python train.py --n_layer=10 --d_model=128 --n_head=2 --n_kv_head=1 --head_dim=64 --d_mlp=512 --vocab_size=2048 --activation="tanh_gelu" --norm="layernorm" --norm_place="pre" --norm_eps=1e-05 --positions="learned+rope" --rope_base=500000.0 --rope_fraction=1.0 --qk_norm=false --attn_scale=0.125 --bias="all" --tie_embeddings=true --parallel_block=false --init="trunc" --init_std_qkv=0.0477 --init_std_o=0.0592 --init_std_up=0.0683 --init_std_down=0.0683 --optimizer="soap_variant" --lr=0.00505 --lr_mult_o=1.14 --lr_head=0.00869 --grad_clip=2.0 --warmup_steps=200 --schedule="wsd" --decay_fraction=1.0 --decay_shape="linear" --final_lr_fraction=0.05 --batch_tokens=32768 --seq_len=1024 --doc_mask=false --train_tokens=137000000 --steps=4181 --dataset="wikipedia_en"
Each number is 128 + 32 x the weight over the matrix's rms, rounded and kept within 0 to 255. Layers, rows and columns count from 0.

# layer 7 attention output, 128x128, rms 0.0593, rows 100-127, columns 64-127
[[176 102  46 109 111 111 166 123  95 124 169 110  64 121  76 168 151 176 145  89 128  89 109 134 151 105  80  66 149 111 146 102 123 187  89 158 121  81 180  96 170 125 169 193 198  81  64 105 126  91 140 165  67 139  49 129  98 140 104  92 178 143 106 135]
 [178  84 175 157 139 133 115 131 153  99 129  79 107 147 172 135 101 133 161 172 137 122  99 109  91  97 152 157 119 138  89 132 212  98  66 154  83  92 184 162 117 161  91 125  95  90  95 153 133 196 196 124  86 119  54 122  69 129 121 154  92 117 180 173]
 [124 115 173 125 155 216 192 159   0 127 157 104 121 131 105  59 162 152  90 130 188  69 147  80  72 157 132  97 129  41 202 133 100 114  47 120 156 164 116 148 150 152 162 121 167 109  78  72 106 107 112 189 101 137 104 113 134 144 106 106  31  57 198 106]
 [112 195 158 140 153 133 156   0 141 124 171  96  80 151 141 146 134 199 164 131 130 154 155 126 169 125 137 167 126 157  80  74 137 112  82 176 130 131 151 120 116 115 150 142  54 129 172 101  90  92 114 164 129 102 105 109 156 135 169 137 106 121 234 146]
 [150  72 110 194 188 186 170 150 152 154 122 158 155 148  75 125 169 130  92 149  93 118 127 128 158 203  97  80 112 112 136 111 188 170 157 118 170  92 141  80 175  61 116 136 172 110 165 137 109 159 166 114 190 120 207 102 218 123 120  98  88  16 107 100]
 [111  55  99  86 113 116  83 147 138  76  91  22 110 132 119 104  86 123  92  57 119 137  99 142 126 169 107 131  83 112 162  83  86 106 184 182 129 157 160 162 169 187 116 174  92 100 183 196 166  63 123  44 181  85 178 107 146 154 141 123 129 145 169 150]
 [197 167  88 175 109   0 165 140  88 147 149 146  59 133 121  71 142 130 134 135 163 181 116 154 122 100  51 165 188   0 122 164 171  82 155 145 121  93 138 201 152 120  67 167 106 151 176 133 178 197 102 128 150 136  74 224  69 136 141 118 101 155 115 152]
 [ 72 121 162  88 151 157  62 179  61  70 152  77 116  79 189 118 152 220 104 153 118  95 156 149 107 101 115 173 104 168  90 139 126  94 110 112 138 126 142 121 147 103  88 149 123  96 140 121 140 180 145  38 139 140 140 125 124 176 238 146 134 113 106 130]
 [122 151 105 167 127 119 103  90 147 187 149  95 131 174 120 130 143 139 180 162 120 142 174 217 143 130 167  97 153  78 144 173  61 151  96 136 177 182 120 115  66  59 172 146 150 134 135 109  46 155 117 152  81 146 164  99 132 210 140 188  57 161  76 149]
 [174 164 163 128 127 151 134 148 122  84 121 107 193 101 196  53 118 150 105 156  88 132 136  34 121 145 148 161 138 124 113 142 136  92  87 169 193 140 124  92 109  91  92  97  91  70 207 177 124  53 168 128 109 135 114 128 123  68 107 174 107 163  86 126]
 [ 75 105 161  50 102 128 135 129 143 181  83  83 168 105  69 155 143  71 127 153 115 101 148 215 141 164  90 138 175 137 137  81 201 132  57  99  57 140 105 148 103 121 152  89 154 146 148 213 136 120  52 108 110 109  99 112 145  94  64 179 142 184 171 162]
 [201 141  68 126 116 114 151 119 110 145  89  54 168 107 229  81 129 130 185 161  93 131  96 129 132  92  84  67 145 160 119 173 116 100  16 106  71 168 134  93  64 121 142  86 145 175 141  58  89 111 137 123 136 111 128 123 151 122  51  63 120 108  76 108]
 [107  97 159 150  83 142 181 160 200 144 194 154 170 125 191 138 120  90  86 126 177 133  81 153 144 142 104 198 149 179  80  44  54 105 148  74 134 110  92  70 103 102 112 167 176  20 136 147 138 132 114 100 123 162 141 140  69 139 130  86 181 154  83 129]
 [212 196 175 115 106 193 132  90 125 127  22 222 114  84 128  82  96 102 102 179 102  50 122 164 144 136 185 146 138  53  95 218  79 202 116 215 125 127 186 158 133  84 181  84 182 112 139 124 151  61 116  67 141 183 162 155 102 114  97  78 156 163 124  92]
 [115 138  91 146 111 101  74 144 120 193 181 161 167 174 150 196 115 187 113 136 145 194  36 144  39 118 125 139 105 193 182 153 162 140  45 132 179 242 246  91  91 117 108 182 138 168 131 165 129  93 158 101 155 199  82 104  87 190  78 106 128 124  86 174]
 [123 117  56 134 182  94 175 100 167  92  88 140 135 167 120 156  98 227 135 180 181 122 204 111 125  88 163 172  86 104 228 184 158  73 115 112  80  94 166 215 138 132 151  94 175  84  89 125 170 113 177 204 105  82 149 135  96 163 131 184 151 155 175 157]
 [119  97 140  90 168 184 155  98 194 157 138 127 190 108 154 109  38 118 104 157  77 128  98 112 121 110 155 141 168  81 109 104 144 151 128 185 163 154 149 150 123 223  72 108 116 182  90 158 143  65 154 145 149 138 126  85  64 132 167 115 175 122 175 154]
 [ 91 161 123 105 177 102 195 107 110 124  90 163 143 108 163 130 139 185 144 124 125 152 146  70 155 126 145  64 158 140  41 185 176 132 212 152 153 187 124 171 224 136 137 182 197 201  90  64  91 112 155  33 174 142 162 105  92 135  49  67 175 191 130 124]
 [103 132  50 175 158  57 167 117 138 101 145 139  51 128 143 176 209 172 170 131  66 127 188 146 195 190 173 185 131  83 124 127 162  71 103  94 111 126 129   0 157 143 165  70 163 171 163  66 161  88 150 156 140 144  91 154 118  98 137 110 116 208 129 142]
 [124 138 112 115 106  93 161 155 192 124  47 163 155 130 112  75  80 155  57 147  71 118 137 132 118  86 117 166 166 174 117  96 136 231 115  89 110  90  91 164 189 174 150  99 129 144 212  88  87 197  70 113 204 237 115 123  68  91  67 113 177 150 127 113]
 [163  76 141 104 213 153 149 143 176 175 151 106 163 157 139 146 206 114 143  99 133  87 129 148 134 103 167  88 114  52 113  91 170 158 167 181 137 163  71 198 168 104 131 153  71 195  92 131 149 197 144 114 157 106 195 151 169 152 104 103 102 114  74  82]
 [201  22 101 104 169 137 110 127  92 130 100 118 127 130 184  79 157  58 163 149  72 194 113 129 153 119 186 141 115 128 129 156 134 100 159  89 221 109 110 128  83 164  90 115 119 148  93 146 169  89  81 131 176 100 134 132  43  67 129 147 158 214 167  99]
 [ 78 131 137  97 133 119 163 145  43 100  83 113  97 103  50  95 158 149 140 105  95 133 121 146 112 103  42  77 125 169 127 109  75 129  97 170 115 170 175  87  95 108 124 121 132 157 168 189 170 138 131 109 115 132 125 111 134  89  92  97 121  98 145  84]
 [134 157 174  95  77 138 172 137 141 162 117 129 140 104 119 176 115 135 149 166 164 187 132 101 118 154  86 110  75 109 194 152 187 145  62  97 167 147 133 109 172  87 155 201 154  70 127  78 199 137 120 174  49 122 183 130 154  95 149 125 153 180 149 190]
 [136 117 105 150 172 145 191 114 114  62 134 255 122  93 174 142  28 114 110  79 118 119 177 156  29  72 139  87  65 146  58 133 156  64 173 149 120 139 145  42 147 176 210 141 118  87 193 123 176 105  53 147 155 125 102 136 162 139  90 169  62 138 134 165]
 [169 170 127 162 106 152 107 114 119  76 132 112 107 156 178 135  94 139 108 111 182 163  59 187  42  88 255 161 161 123 117 109 170  81 114 112  98 119  95 124 175 183 118  88  97  87 114  96 123  68  89 101 125 131 165 105 130 130  77 156 113 100 103 132]
 [168 189 154  93  12 104 166  82 132 216 100 174   8  69  47 128 125  77 104 186  68  78 192  49 130 156 150  88 135 158 171  19 190 157 159  61 149 167  65 121 112 143 142  88 100  87 148 117  81 148  86 185  77  69  92  53 130 181 122 153  86 118 127  98]
 [103 167  97 166 153  80  77 127 122 154 122 123  88 170 154 129 124  56  94 131 157  71 123  44 132 117 116 113 158 133  99 145  72  73 135 136 200  98 133 103 173 192 185 166 160 162 106 166 105  41 135 132 130  93  88 111 101 149 155  44  45 116 118 107]]